{
  "n_layer": 12,
  "d_model": 128,
  "n_head": 2,
  "n_kv_head": 2,
  "head_dim": 64,
  "d_mlp": 512,
  "vocab_size": 8192,
  "activation": "squared_relu",
  "norm": "rmsnorm",
  "norm_place": "pre",
  "norm_eps": 1e-06,
  "positions": "learned+rope",
  "rope_base": 73400.0,
  "rope_fraction": 1.0,
  "qk_norm": true,
  "attn_scale": 0.148,
  "bias": "none",
  "tie_embeddings": "early",
  "parallel_block": false,
  "extras": ["local attention windows", "shifted keys", "gated attention", "value embeddings", "an embedding shortcut", "learned residual scales", "capped logits"],
  "init": "normal",
  "init_std_qkv": 0.0195,
  "init_std_o": 0.00398,
  "init_std_up": 0.0195,
  "init_std_down": 0.00398,
  "optimizer": "adamw",
  "lr": 0.0027,
  "lr_mult_qkv": 0.4,
  "beta1": 0.9,
  "beta2": 0.99,
  "lr_head": 0.0139,
  "warmup_steps": 248,
  "schedule": "wsd",
  "decay_fraction": 0.764,
  "decay_shape": "sqrt",
  "final_lr_fraction": 0.1,
  "batch_tokens": [16384, 32768],
  "seq_len": 2048,
  "doc_mask": true,
  "train_tokens": 170900000,
  "steps": 7047,
  "dataset": "wikipedia_en"
}
Each number is 128 + 32 x the weight over its row's rms, rounded and kept within 0 to 255. Layers, rows and columns count from 0. Numbers have three digits each. The size before them is the row's rms in percent of the matrix's.

# down: layer 2 MLP down (transposed), 512x128, rms 0.14, rows 216-268, columns 0-127
# up: layer 2 MLP up, 512x128, rms 0.15, rows 217-268, columns 0-127
down216 093:130164125140171177107164136098140119141150148143080114116084144157131147186125113088184110127101075092158141107134156070104143118114149107089161161167097139116164134106144112135137179120103069131093105126130139107127159107180188085107151142135083152182099180138180087241135131122154124134122131115070131063094208147079171163104095129112155125128159113139156141088118203130137150066118
up217 088:156139156172111120086141146140144173115108161095150133120126176114066090067090154082101187180148094120163079196109065152132161148122061128095143154141185143139142083163100144151179153123108186081078070140135124154112143131118112097105161140113164143101167116088135082118099177129133133125136128152056065165142107194114176127132155152117122124170063108164153098141138104138106175149108
down217 087:132124146140153189117126152113124165129134128101129109135065115148213123144112152138111054058112144114106099163167048146124108190152084118054151126124092101101051111103096079118144113121136162151137148157162146096135111114117147112116102128097103094166123148157106142173130114164160075123162118131167161159155093180158203118123093128091129131120121127134156133070066135081111193050129
up218 108:150169073084095157175098101148155177130111137152135163171091131149136080078133129148076092166094125161132141168182139098110080131121090113124121150124138148121127140204158094107150112097131122114166145124155092089126181148079078118094127106157110090073100157093138150113165160153128107147143086128106090124169105167176068073138102164119139096101122057142080081218044111115124121121127
down218 109:088122098086076168088099109138159139163068148113205134146112078121102117104166126196119191161154136156112117158121075159123109160149113095069129150091158109107160105132157146107081112087107156125104152152152103138124163118093126177105124131172161183124129136117121130132194128119082196143049165141167101100113180135109136127133118115135206089104156176131113168095132090142087048156145
up219 114:144150163107183139157165147114093128091150100172091099089171102104149106128108174070088171157165152106169172135124102120102137155128131081084082146116126099132108134095132193151156143103144129140139145147092195168152184163152121101093132113079110138151160119094128178077073099117119154135125067136106126134187117124137123159118155048156126089182145041122040138148139144082156133133178
down219 112:102077096087127105163133098120109118125157092131093091134136140137092117118147093130155125093075055083133084129194115148107115120148119138182230174162121151114091131129129173134101137094120150154152125172147124122148079190123107143143114140155128077162110104207148097154136156138120173199114141109191115088162121119129126151111085182112110095154074109093131202121159131185159079128068
up220 090:109156172110129095155116111106121181119088075115166156142161122121145138128169161154120158152137103100132163099181102123157148060098166111079095175115130116182112076112092150093141127112155124181083098125116112056114178123071140146160135181115115084069115100103126143076141087132115183085139096128138095056142088174151067096072129105149131096108140136147161131098172176176149121121204
down220 093:111145137151191113187095153132136158088111107096129113147097116146159155132137162112180132076177073081136161118162104084153141081114113111141114104114162111191127128090114113073085130191118123137147139108085147120136120071098116093118138125174106080119093134142110134153158110161105179117085104099156059130149108148083108151101176153121129164042146151066106055081151195136205128154144
up221 093:127159090124102167113190167118181112108165120096120177205151171085153089111105111103078141130084140151133151165103134113120108129116126148103115148156141078183127109166046113090094140122173124143124155170173109143156201156167159157103145096140066112102191120085163159098158154146161115191095097151116135165170159157134151079035119107113148095123100083162163143124127110104128163121115
down221 093:089161100176123153183127124115145107104202085089144119160166051174133153124153127114134160108141161133125076206081161116099111157085132153099099092097106105171166092107124114085084110101152125153167125178108128158121123158142148161119112115091120074103112146121101126175176120150131121202163060132189116151179152137141086079051120114106130153176113099121184113118131119080090156145095
up222 106:135156111181135056161132123118128083098092127104173160122075129124161093146121073117134131176142138197137091130153043199150091140152177092119117106165183149138169151134111141145143137111121189133109161088166098157101113128133089150113180114109097072112159152077175127102116154105117094097140174175079117128121093150151080118143120171135178101189076096091108186115099161093121116143174
down222 103:169096115145094132148121136068127045160178140140136141134075065159138163120121069156131084136162094164135166112120147054181129142185104107128151087125142113110119159155112166123114083115088110182120122137038109077108157128139155144102189094118101130098136144124099145155105116083151088108151112156118092193122082126151141083164101107103077128196102153163099080083137158152105146073145
up223 092:163145122140150104166097108113130101089112116104132109115125170136112111084153207158124075163202117167097083155124163112200112108053158137063162096099132157120145109139200111124152177135071181105189121101125136119141140162138125168156072098098141207147118189154186141055142121125117086137150154082154124133165125157158098117093077078154167131097118137109119120125125154130114168120123
down223 099:069084119065116098120117134087139163127133158126128073129120142134127160106111109152166172105160068120114135152129135159156013107157118096112103141130107097136116082175122131176126083138150176129153126135103123077103051141108092096178149087151140125125106180101133079143099135098070134145124161100112106085117091163184167135134129089142037092123156108104111057165127148158201125135134
up224 116:102173148214121105163115164118174119082111120111163141142191121082082179123178113138069114132127171241181095133149110178173128112104127158134086151114097128132205107139113104104158069112199129140129153098122131103165133163139091089144141063155153106158166154128146135095134101114093127137115162108086083095139110141112124078157125098136141119089115136165077120106082150120110151069142
down224 112:138092085128146145141155141074115112118107167077116134146088147150130126104118165079112189161141128147132148097108113071142123067171096074066144105116060148150083129128117120085132139079069073173091122122103189143124093159115087110072101142113105116140090088131096154097184144116128127146146165146092133142248171095074066160130140098166143120159121119142107150141139076154100095126146
up225 105:124174142107157133136107094175186148107120134144095121102093161128115099093117148122124148137156142174170157143104125109183137110107185116051155124138161156137113137127138113208158093158115192168105164130135161121169150179127129118163166093105104112137196111178100130069165088154121141147177147164105152125177131146134132099079074119127088143150161095058077134083078124111152081201061
down225 108:167107116166095114132087130077160139099142082154134158147174136124056081132080114100172068117143089137111165131151172124084116135112153113099107189150054112047096160159098137136140181135129180182070135130089110104120068138126155085115118146158112126162179121094141156128087124154127102110060119191143127133114126109071132100158212129156124115110165181135131142156178106126107131075133
up226 107:144163131152152080111113126138122155142072092080093133131131118116133095087159127147119088152081157091157171145095145146132080094118164096126119144108151124176186149157145128083079094111115187140133110160107069148148119143121144124124138131116158135051144124109124119083162148095072080163146156156111187175099082160135073184059152077199107143123129096206057082129096116087157116112149
down226 107:111164109113152191154169129141124070111089125110151146118158136133103166163113135131111173163136117186141122149114133132119110105150142167106138130160160176051182131077047145123118157110113108110210098116148157085122135151111081182126140032123136084134174148170157130137094106058138139146187134085129135117147129166091111140173085083151186161082147139203161160119133084144150113136130
up227 089:112192062150055114137131142140157114128115111088097128095139108098154107097143134171114133096116151119135158196142134147137094131115106125088059155102046074161134109168081113141151139115211147155164153164170117073137148166116153104111109074113112098105228126108123173099106126134102153095114135116180177198119153094164121142125117105085103071108117075146117106155110098093152149169134
down227 092:157114093174061162203135118143129124162139132095121071148123076143115117136096109140190122099143153110130138206070126124120052149086069201093101095068122141103148092124128091149124144101160152157122145135162101115143122169137177106118094143120112132155171160186128127172125102067080170176140135125152166139119182085137164137097155116067091151105157063154135105137131148117195155138117
up228 105:132095112087145120161096104203126135091094068118122178135166110083127140113126163135117121166160177116164101086186146176159174090127165093097041126108122073169121137175111119092103092125113132144115142182095095127110086203142129087131113166110071086082126115083120183070158157108121133118072113130132116152118126104133133127153095104146065115128113179134114047144170148176097116141155
down228 100:142092190178159165160104131134180138078124101161106116105078121135084077105137096069199135134094150125149135119093140108169085171167149143193112095126136154147113111102143105150113123145120178120154137213067107081178128176125174104113154146127182130156105112092151197130113098104104128085120105144083145130139134102057082125065154190104140085159157137112074141147088123137105119089126
up229 112:104148096137089105111089104093159192083072114135117137134141105132103070111119092121082090145146135128151196103153119107136124121085098131091138171197087168147136140188140151138057126111146145163111128131118140065153105089090089105096149154120131097150170112134112129112194140125171139167089113092125174082136134111143102074070129028139134121088131175195125127066089167126134088155159
down229 112:153162142128183096149153145145146124160131183090035105120114117153113138156110139131144108117113180150071153125165132164106142140115132098086121144120227106182118137062181123140135063156150122114106113138147174078089112052140177085132091136131156133110088146180109066167084150176168139098134146113111144167073141100098165180106138065116155134158140107144114098092115159088100100125158
up230 098:188179148161138081078062129119152140099066147086113155088124120068119116136127093080089165123166135117165103109117168123117098219101159129096094150154106155152141111099096105146199160147113120127100079149153161175126153153074183176158140138137058066136130088176167129093078123154108135155085135160083097095138105163108126166139163137157098129142121102117140090120127151117066140153168
down230 099:138077178129107123119093110076180145133102180157086111111144123108164152065135071157123143077138172141145138126102150084157080165077130082176129113132107107155131081145141103143178119124124101126137079149065158154173173120126196133177119167121087143114073077199133136136142125163083121132105133112127140130112125126062104111134103178072137063110129135135107097079195189118092166089125
up231 100:117142116166155067220154081113085148112147079168140173176168097158107077093125115136157077131152117086127145152126131182157082098095144147152124121103135080145120129203176156115118137082146159129143179160165111155111162161073138104095105111164195131121123109096103129108148128112160115154185138100144170153154111095195152067109172068115136099149135184146129096091122129160092179157137
down231 096:124109109064169161163136122105148196154159129167092124149183135134136151164116121121119159074119157167130166134115111109141094136086113136065147138133147138091190143126134091109084160151157147129115067166140169110168110041113072118156139136130083126115185156207113141117124162112112094117147088156163088189063126159127123163086133174200143166139104150117158095119175147063165103107093
up232 100:195188131161072124129088145182155175128076147083078077128107074093082101133106158174088136167126131141155197102135181120177172114171149059131124176151144089137120178111131113122176110136109107103155134066176111151162060117126108106117121119127193124160135138147169169099090115156159128182096093148141135118127119133145144115149109111153061172176122097171151101141085121115119148125164
down232 096:099091131087137141136141118033165137160112095101137061189131178157117138096165144125171136121070138100129101104114135135114118171119141186123081091143160118124160156202142149115087174121145111105110118202148119103135181109137183063093148178139115125118120114158145075203078084136099094090144165180081118144174114163133160126114088101162153132143110123105105106119216141154148141139135
up233 096:124172155161162127132161104137117120089099116118094127171165127068098097116081136069114118124130141164097187205114173073128182134121115176096115171100104107133148105119128182143096175157165082171108056137150096113114208143126167112129100103182078111097161103113148143095180101173121088153151100112112137137092133094173121145065131144170094089120088063142141070087140103135141125156141
down233 098:114151123097159117121157115107146130143143112090162056111143094106128181134103150087200147090103131108096119168114164104099097178099157095082192084112094122193160125093127191118143120116196130118103124185166118139078162112123088095130113083171118139096073063119168179123134136184092119154125039125139148144116125128098125099179124127120069120175139068144170115103121077111113127091104
up234 102:180122147104149035112099125112154132126087132051154121105143135091165156051137143154153176199105122125113075114147171149113143095081200092128081144151089125097103170088169151143076124176067133110098058111186153121125087145122139151072087126136125106131075178083133102099117108160088118159139136122118120129113088124145134145098135112166128077118092167120147108131121150100112087128194
down234 107:116098199095137112108138147148167132086145152151150098096144122139148133131139107101071134114139111126103120189123112050110094178168092131086182097105096092205139098088138155131109100100137134131120174095101055093185117140122089126149137183181114203102106090148116107176124121085172188088125081156125109109173178145100160145144142143130132133132135149172123151147072041128128133149072
up235 097:121118169141090152133106102128087156082133068082129090139124138090138075055089129140120084141128129159099119143174133153098097113051144091051108123180132146099083128094172185100088087108158168155144125154124160145153145135184134098070069130136082096096155118143120145135116171148113108196155132162124131110122125151156103113161138081092120119109148033196121097120109175110126076170142
down235 099:119157080104157127139094142189151101194157154157122122151146151126158107129124141155152131118147163068142160121146117128112115087145117153150106151085141109161151142112116084106137055138141069055079131138115110013133149147124095208161170125147179121184120069163102136096110152127160116057152086106129056104101095124194167172105141109189110139132119111154131117148086153110148140136141
up236 089:103184134208109119134177139127069100085135077130129149121148091044119136099188184150128149135170105090081126111134149118104086134112149130082118144093106100210100137174116133126140158122148136099143159166099167124105154098111040135109108184146105088139099173137139141105082159138144129125076101174098096113099125173156165095143151186120156134163096162097162173129139193067105108136128
down236 093:145158129172111111152102107128133074147100176096126126088114097121123130145116151135134131101161098087119067133127135062134097145083147134117106118127128060183125143180061121137150152125145085073066150142116120162067151130128075106119093227090129124136103137138163178232103086165122128150163132118098123111121141172168174102123135159159117137123151139108137190105095110063145062181104
up237 099:158152127154123135155106131162131047111100153064176062136126100102091190116126140060097129127168084116089148189131152112161089121099133161115094148164082126155177124109164166130145109092114087147096097144176075072115140116111180122055103102124132108138157168135107084111098060112122144084110178089132136114153120165157086145101108174172138135148101130106046155106138163158159174146144
down237 102:089107124121091118092158135121118118101100157106105117188104123089125145201158108150087151099129116176095171158161085150147043089130136086125172118148147132113113139142155143131131108097111143126176109108118154057143132131148070110096055099125134114142074156052135158162105144141077147145109162129097133152174085149093127200098143070161149106105174081054182107147152148178081098133150
up238 114:128179145126122065086146106164121107150124176124102110142142107125084080115124132148142104146097129084136138184128089104150163115093079086124081154091142069083144168143069150117118109146127147093102165094095068092077101205055129156124131113114079085120139119126111174064140140108157106133144066090060122150129148128135147095149102129130082115169107065130129100147076152083070062113146
down238 118:089190127087120127087068107131130119206094163110163124113171124132189137143142142137071154118157129168107133103119111138168166063059125092096150115138171137124173128121104175148140095144104175104112088102174174124124150091176107121114121091088073144169082116103158091103111120177130123100169137218117109064101127115205165145116121145135107183165133121123137102122122142097121133119211
up239 109:116153133126063142130169050157162102113080115126175157150127078164163119092107132197141156176126130162174146144132131134213157086123173121150078167129189134110157126147119107141095139131153131107198112183191159135102114168082115108091085112104099124155142104116091131111077150120105144106152065148109124158070135112149129112057168131122109065160122103174085105192095135095115115143118
down239 108:112119113100106114128130068166143120095114088160105146156141166136140174113147169122078074101099094065122079147156078139142051094126064107117135085149161081170149110125158164086121104159089134147118103148160103148129068136063100147098147101112181122114116149124132181207162111090135139147126159078128163081140091189185121181137115135114128134149221087142115161141145110166149143099103
up240 090:126145127179092108206117100111133135110114138171112079116131131115145104147092182160101120185161148162090131131195124146221105071096140143114089099128163095179100152117139134084091108135132114073149118130202167099101095103123086146157078122112118134134108184150143113066092095151123128085150049154112123098123080138220121107135122124094150123132127116095124139088126181062115123175148
down240 097:113078134117121113142173166134159114096072117129086148123140202054117139128047088088117128149105097124145148101158119131092105111160092087117143131065093130128085092166120126145104094123123081154109101150111101119142151118103076122139129111107163090120077134144153162216201163083101141133091067082099135147183183157139130161122106131117074111151132161155127142151171078203134172103093
up241 110:122159104138140138119131071128117105127094103109166114162134120081086099141146169145130147149104151144173129105204155157107085134107134115067068082101171130153060130119094149131122066077129145137178094160086156099156143124137068143103151080060065134143109124147094159055124081174132170137146063171128127114183128064134124128117104110132103092126128150110167099113121149071170143156054
down241 109:106188127190149127093128051139174140116141061172077122150083092128086123117178102135133122127140147140196163161124155100110179082070109128127098105155175183114135130111128119097138152100119171154056089086132096090173165138077102139167083120142203138126128132124129146112128180102104119131114210114174133103213111090110133150088123151118110129088120110134149191124127148163161147128116
up242 100:211156099081156055138104134087150149081172105091097141075135119134110136076184112140130170164163114099135092124131114078137119115116145085113069123136135102126132112139210168139150082119129133111118080096089165122139124092112189118142079139123066112144118153088175129114149113193099129105160165125171133144132079141205166151042146128128139133127114145096136073104139122141098109201106
down242 101:132083118076119069185099115123126176087166138101165125127114100115097191148156131124097142129094183132099118130112133125182092186159157130100066126151073134177174096098092186124151125138141125139101107155090120105149133145115052097161119091151095138112124147112146166154191177121070119116079062151126154096140096158153185149169138117145075168111161215064133113117153130168138133124109
up243 110:187146101110146096127078161105131092162097165172103099170185177106123098113164148142097070130140120133127176141129201104116153091127101120115127175085147067096133094190114158088090139073117168184151178127124148144095115181090101137144147065176115120105186135127157123065102114144134133102124112169108135106082150179159124141139147063174131105135118108175065089142116081145097085103126
down243 106:176099126146144166135106135108093102076096048093097078140145112111067121117094162123141188095094156127038160135109160138166096096123209163148174103157138138127020083127100095072118145086145109140154110139178168157133147088132160159134095129155137168148155072122141167113132099120165174121115100081104194119150149100156065128125120124144152139090122157153133153136125126078138140120130
up244 102:160129125152091092070141092135143143105151110125125147147126160113167100166150156115124088133115154153205108105146159212150127090080081107075109160118175096163124171117119121082114124180150091145157160125145113135147184070135140111106119087080098120208165149143088147096125159123134125136163161129078096204176152108147106163111186119163088127121144127192116154089156217124165118161143
down244 100:153144130140151148148155143139115128151192146098138123089106159144164143106179100148178142154131101093151127137094177100148120164153124132087144126148138173103157111168127155198130127110140182096157141084142151122140209109111103206153094161182138125089118179118102131120087130133112113115178136086167168104103134141169137033100156170101124095117192159103107166120026079109067102109113
up245 121:115145109114136098220107071109086172090072120140130121181171073106082135133106102147099182149168148200101147111156082175146100130076143206093081156137179149139099150151147148124170104101108186094113096116142113153149172123118099131171154122157135132142128151132173190109122126132123157170078115121143125110143081164132120124143121039168119145114109166119080082110119147125119170129197
down245 124:120164120124152117144130156136105088183088135106196080150166152155109112179125142176094097108157120165121130140119126093115130153109104155129097113131130177069114116158105118092159095119145179066127075050094159100149173124150109114120133187145085123086102115182067095070157079110136168087172089155085104167097153079097179131121140124133066106112172139147076101155108096107124095141063
up246 095:108152142137075157100100046157131117117077138086153120119176103114163110107132093103123108169175109175119134133180127174096181146144150129146129132151121156153171174147148155135113171138143179158143079130165145091146085081098117093064153131159144089160116112127153117116071142165171119102126125082171153190131067072137156188133115121141157081112102094120158160068058166049136135104146
down246 096:148160140134117159087074131125124168154192168136115124141140116150145179135120100144146065094102131147161178110130156144113123105138093158137220121167117192162149132149103175136133140161098140122079151120118152133183134126118143119108159093170092173118178163143174115207153114149162148126183171138139198178144178085145169196076148177128143096141135120152142120128134190116148144052077
up247 097:186114118071107084164118140125126126091135103068114150166122160149130172067111167128096129185102158165121104134172104146161172136127154086079109119140151075108143151081086124149127113092103147101151119129141083106104095125105145099111088113093097058048092136088104122123138086140158094075147140155119086185087132133158197107126213144111165154152118070121121145113102118046120079142103
down247 097:089129113162149113097087109166094073132125146104101133078139133075095180200141140139100114103127165132071134105133114080125152091129114118107136195144144141109123169145107121177054101108182101162137158179091124114140194087131123129100141105103109153150148082089161128183119095117166159124210099135108101176135164094145153103131178134129135096081118152102127093119095239084142146175133
up248 086:144152108102107116132086084024090155130151162086088159105086076153107148098125150104130160152166206201157138141120137136121167130094162184159094111101138068105129149135122164145190125106159130087140131123125135123100122128164101143120087091102102146152094118187087204099083072138164138184115089117156167155154094132170157100098078123140137146122112094130071128155136164122083088115173
down248 093:113066184140099130119158115129097093128137123156164088128121131134069123162088150110161101122111100098099117084174155108123151100113129071076150157156114136168104099110137165078053164142121128142152135194118102073126106122086178167088082136191103098117095138084128130145189126103125158156131066163103134191055154133116101077123154098144078117162086113193191132138160131117141108128070
up249 112:111147138066172125113142108165125175101101128166162125032179089141107092107082193139100141140135162162158156124133109082164128112088140058098160161113114085160134100142119154127169126150162116117124136150152196119150147133115158122068090110113136131130147154074101108089127167159138136095131156168129086111194110181114122058124145123115127094145170092117117127133068148025163095186118
down249 114:186119107088104101099105119088161093125072107115068130056104118142139106125175139092142110128131123159091101112125132165128143112148146130203160145140144166088163123089179166134138181122151128092133129184143131156150068133156160145079099071125100128147118095112028096133158100114206181156114148129117104176116122112170044170168106159107133124158093127129129163152173170148184106150106
up250 084:129093136120160109186089160075147161108107134140106168165144124086074124109152098138104157167127118176189110096140113091141133093119086159098081154113115144182136153132094134160072169170098169088086130194118104150198177174140094099116104150098153156121142093065183123139097171119087117173145059128122103132110073163166099106156167122109120107127079101064115154153151082175089150137142
down250 086:147141116186156122150118101152159139112166137134113153122095094133094166138154113154133096068051109129158126144144112121141164180199100112145022129147175133153135106098145106170139103101169190149131186155112095078096144091128131133139104220161119125108131131141177123223118076109107116090163116156134158137100141114074114112114200099101136101085176117092123128126086101127112113074128
up251 082:095122167167086092200145123139125133075139128108138102146195165098102101120097147092064103103170061131116162139147139064154114143089094109068116146154098130157145120175133163078079117150107167134137103120127131095161136184126125076132136124059130101116107207160139128123100102168127093159126132097067163102175177143191129169160100147089109104158126137157058104097098163150101128089099
down251 086:138087142132181156108155144151098097120134188158207140108143107121095164147151053090132200164107099104183124121132148162127170126172101121112147149127137133118125088113122113195174127155136079145109137202128055102113110125148134171120134157133135134099095099091137096220165119150104163102190120120139096167101116169110121089117220115056096156123146156144123122147105087075118155125134
up252 083:124186125105130137103091066153126094113113123071133082096109161179159124088099086115125064169137107144145183100173138159124048154121139128117081123169095185162188097090161189106168140103122103107123057123136188114067151145158136163096159156090131084097122131149158157119147145176072108129119164097138153169133130134101123146067086144097116101089126096121127174166098099086110179131147
down252 090:137100186129148187140098128132145084169147138188099143094080129145138157095147105195147094096123088120091185125114158148113052153111086120135099123166121138205107097132091182141146081070099092116086128126143159097100139190107136176088160171101113175161118144156161082168067128184113129133115149119112188114127098116077137128093115153078148116081125106144132127097139099105125173065082
up253 106:119117086160120127134121086099141159063113115106102123103144075119139111128160111118068108111164107207123151102095109147164088075088191145124099190130127165159089091161168178131131140148150161200173092077096166156132122098065169165096105136138166057115057135128093076129097147121199077087138144123144100131104102163089086098148162079137158114152122120116164108147142124109107133158104
down253 099:163157161142109107100106149126128120159157111085165152115118150127159153124139123084150095157119114094117128173182157112138173122122081099142107097069123088109155156088120099124111118062075190068098154142171120161144098136181134094084137143094136167103224125140126221115165110055117111126126113072143105157183144128136187180096107149097126122133165141160070085119138113201137094129133
up254 104:158150132137080117172153156141105099114137137133146139139171164146139104064104133122068160181110137107054114141072147107111122157152113100101045165161128129093137156086153142162108151124184086114093095115104128121191205146170163149134106138136147078169116121107136155121127148097203118217173115092134058124126124118142184147130104084113148098133176108085117173151091154070140171137108
down254 103:134124150097137137095104148118094105162196089131094163085124089129140137162185110108112118165112161134139152154109147111113104097159123161157089133082055130075101113122179112094112112162072170136138111195146097143093109201166149192178071137078136134169119136121113152131139130135142159095163099077154137046095121153152121159106112097089108088171059150104177181066139155099113155154122
up255 110:074139095188107117129130161101130109121088136088166124171143077097118131109116145123129144127132153147057163179109089104093114106086160118149076159094107117163123157161132109105150069134160119093172146102188133124159145092100153079148125165153095071176114147159095140120135104103159160188169110116069113161102116158138090124123168144163153122107141188183088185055100166119044170134164
down255 106:165159116121082174170098130081116119140118125153061192106086151167112159170100171133109113143146122100132116064082105123087170094109149165119139095114080110066087145134099138156145119158130095123135137148121082165130094150129087174091126156117114106157131119098175130069095131198127112059144124127109172116114192118049165160120146086139096078103112175123115072132163159082159054152133
up256 108:098141105163107135180114077099116184096118109128098061128133162136105142087115195136133069169101123099203130090164123175118129129084155123100063141120154094084101113149071196097108062066124120133113106157111146142094097150123157140085110155151130104098078113129095137080109137101098092106070088151110099203124098105126121134113108057148113143108137108149169137090126180071132164139166
down256 110:126086189161105085098145189151181168111102128135098128120112139140111161138104088112166148164158190163097149112142131097129097138107124142146151096161071094113178115115166128149131149129103144118110159141103103043140137119135135137075095136134162165142198181090150130166120080107136126118132196123178177068183100127167066151137170123096160040126066135113084072119099144165146147110140
up257 101:152172196087060114139130067139147166090146120126160112136136076109093112110075156103098179152208086187149100135071103140176131156134186096100080166153138104151119120097167123132086094128145108142081151149143182112069152154175178132103127114102174093164191108072097154124126156164101118122178140107146143186111087136106109074101144129138106145112154167167160120140105122105149114173137
down257 101:160146159063100156152137081086094064106156100141110118162110144128171125114104163152107178097146110137071133153105121136156118125102150152110108176083149108127061066089114113159115127110093135125122134127172119117126173078183204102120151116165187123101109155135131163182078126173155136119088119053122086153143127172115191133171079098154218107146113089157094119167100110126139116154177
up258 092:123153132129156086145101103140115089124149124111144121139110103125116130176150102115111179167112098156136130097070122171118098137095160144058132156172131143174089150063119110101114139151104122169131085126136107108133118140157159147095062084166088167095109148168115076105131125099152148151110117204110117179103137103155113096077173136171190121143069107234141105146064110078129135223128
down258 090:101123143184148143167192102134146124108106109134131154078090120138103132157142136134192135098101110131086173092148127133110181072088092126141127151133106114055094182100087112150055078145181132122105136107084089192125176096119081131129124063057075163145148093110170176150158093111107115104152101141166180162141163081156123104166116138151122149100163141110133122059143146097101139068112
up259 112:124141154173113101087145106193124140125147145120138101068165112134153133159138138088127122186052147156119129124100101135149088136147133107111139153125095128153160121095137140163133088091151234090184124171167126073111109139126093114106166136125113138122100118165128081063097095184200109141116061108104134147125124158158182160110070143160094058101081133112116165172056141140126126101186
down259 108:065108111075151143165098140122144131125096135118132119174103116063088142156057119135153054066126204140112146164122074131161071111091092105160143137078110063153099135165151153147144148112139123137140128110069136136135171119158139086124135098126096098117036135112134163139118110162131149115123102075131084097039119153070167118077144118123148116176116129122111115138139168141107211155155
up260 106:128206103127100031173131181118126133126100092110101106124111177143172112135131119112127151168173101090146172110123151076117152120087130158103120165078123089107103148097116146124139119140102114076115129133165135124114184137074124120119140143118142117142163100194152143058126088141056127182124098214129153170113151133132067188125174142167109150200132125152152098103075113120170182159149
down260 112:136134133110146132115135145146113113139144079083222078157172112134095154124135073157106081115123099134139105201084154127147044104135063175124123132057096132056112098121136110139183171123121101152162163146116123156142079183147173129148157098140133129085181095120192124118126150109111109170166102104134175171129112132104086138080108095146149092150122164166069110064152145170109107143107
up261 109:159160114150109117148091134206191115122117135102138146167136104086115140103096104119125095184097184169164136122126137124232093146099114115138123111165113112139180141123150122051065135064178131096124096171140162153119099144177063118110111059099180116172110140121145169113111178155159112186089095071096125141143122103142136160072094158143083137128156149161130132136152122056133138125122
down261 105:150082136120143188102136096125127091117153131140100128126103149112146111105192097136073085133127061122113128113111130114148074113106065120110139104128119118159099121175134210163118102049155130149141168150144058093120130114058051159030120148087127126103111178124141110200081121185133151167154136150098108141145138166093087174154121131102129151147177143165130135105179107118084120144165
up262 102:147146141140157070149168112154141135167105151120101128082160165145141124060132175105137165119098165121144156124150135169187168139111129083101089102187109148159120169092140140090107085124140139156134151119149115075162080151121125164068080052125133114178088125188098125090177133189140070199192135099100161114081188100138093151162159143176127118096106140110143107090174142113148116172104
down262 102:098128164155113143100076132151128137140113174144163124096126114123100142145179135109127102121092135154200149121111133134096120136150117097106174158142125129149131110116098077182103166178137154089127168085118191065095103154107092127133186157129147097063162082057140155127125127139105131086155137149106083091044150165177084116083153074170061166159125172116120136126140071100189188160143
up263 108:157109099161086129115120098104137170111067106128168093167198142101038151127150082041150149157112099165072130170157130119140170061134140065158105168140084148142087152147128125168108123127125119146185156109125155143120082100134128088154121137098163142167130103153126095095132118143139124119159116101052129126179165084103149121143084091171134071140072083144137146116123106179122147146204
down263 099:129140130126164128234158129141160136148237121118096134124090147098129127103091103165092075090137176138169161150100088071116074159166135192110130143096174118114143106128126122128125124154144120102098101139110130154160117179140122122108119131115084129094082158102116115162127154133143106120156142114172143184075106151166169122071225165093146181127140072074107131131139175140113094084088
up264 093:154136060119137139105065155098197125158127153048108145089100134084103150117132167110065121148130146186194164150170100130175155173065140083122086175100143122172101125093144143111179129079147110085094130142180167095136108140117142085079094131081137099171139140178081146123132164116109101149151116139112149157152105134115109085134110095045101130167110156150143178124107110075127112171157
down264 096:190141161131120161168113103121148147122122086172122151088091136146052152147135148147154109130130089118164145101131127172105151197114103134178120255110133152136077121117195112125140137090144161111084174148107100138102134136147172150129142164131113142106170104163180138153101082125156123100158175153085171096128150197099135128128102086119114078121089113180113157090125160083136147089131
up265 094:198164184090116141173098129174083141112087174106087135146098133174134147106149158161056093112130129133097103180096093094107085142101090135100134127072168151089086110161155195093102143097085140155124109155129137131101091147110154098126090065089137116151179131132135055113145124084157097132123183123132207133142098149140094175118125097120105112103137106096049120096089144118120129125053
down265 094:174079122109132117164144100110124092146127161135163089125137120171136118119122173178098110128129137024158106097143129133095129115141160134126119119117103073139153078087113114118191100094143095131131163176142140084094155141104100203096167048119167083142170088157112107120130113110152075088155137127169090081093101114213119172118065173181133143091111134144170118065128179152116132095139
up266 099:118164109082141133132130142146103194090146156180113085106143150113139091153154067134068093135149133121129150108132113119131143092155129145098144132164142108170150146093208143172132094132163157148163083159203087068172122147105105176112122114178169126141090155193130196080092139173102158132126141144093079124157151170183141129092081100128094159155086085089126140131108180083082157132184
down266 101:152147162180136131111175200092140108163119102146182159159101112145126090158150132113121117095076140152104188137085112134088141169093149097156128072114101122116119143121131156120119147145081126113138110149073090136181082127162145169189108111074112142127144166161140098071129086110158116126166149146126176140110100057108151097109098150170171046110164211186090153089096189121089119107130
up267 090:159177103150161170091112151094124151101164192116084157079115135163089161119152155126159164084135141104077129154120118172121095096098112162117115151157106132224132127115152174122102079160147118100165134108109203095089196167163089100127092150085139147130140133128122096105093097146132110128166182098160186141204196109186097173097098122138116108092135156105101143100106162077128095114104
down267 094:125140112152182170068071099137124138095151183110088119107153168186113150124172134122120178096196109129104156122125128162157120157136121133112120157103141135175107064118126211156114104116086103125130130146139165084074132135165118138104104175043108137097118134102162099142101148085139118204152206103147149109148134141193115130116147134128185116159130125129129103150064055081175095131078
up268 103:156169145107164099120101099156150188124134101178105106108130113063146116112152088107099132123106152137194170115164143116089075125102104103110164089114091118132127123146130164055163134159108074092121111124144210108191149160120105075128134122142145090110153127076128143104117085062072116134054093111108162085153129163147157179127120034127072131114082118122174134145082106100120141159083
down268 101:106108042111107165187181140095154095153052138124130121140134144189142200078101112159114143096123155166115099187132082128129204082085140099133180117127190115104121121146134175151097092115141123108155163109164085134106101053144130165065160060160135119141117116162110111130102118116124166105133155185158104117143132134057115121115166147141119083179144185153110154109123148115106111131166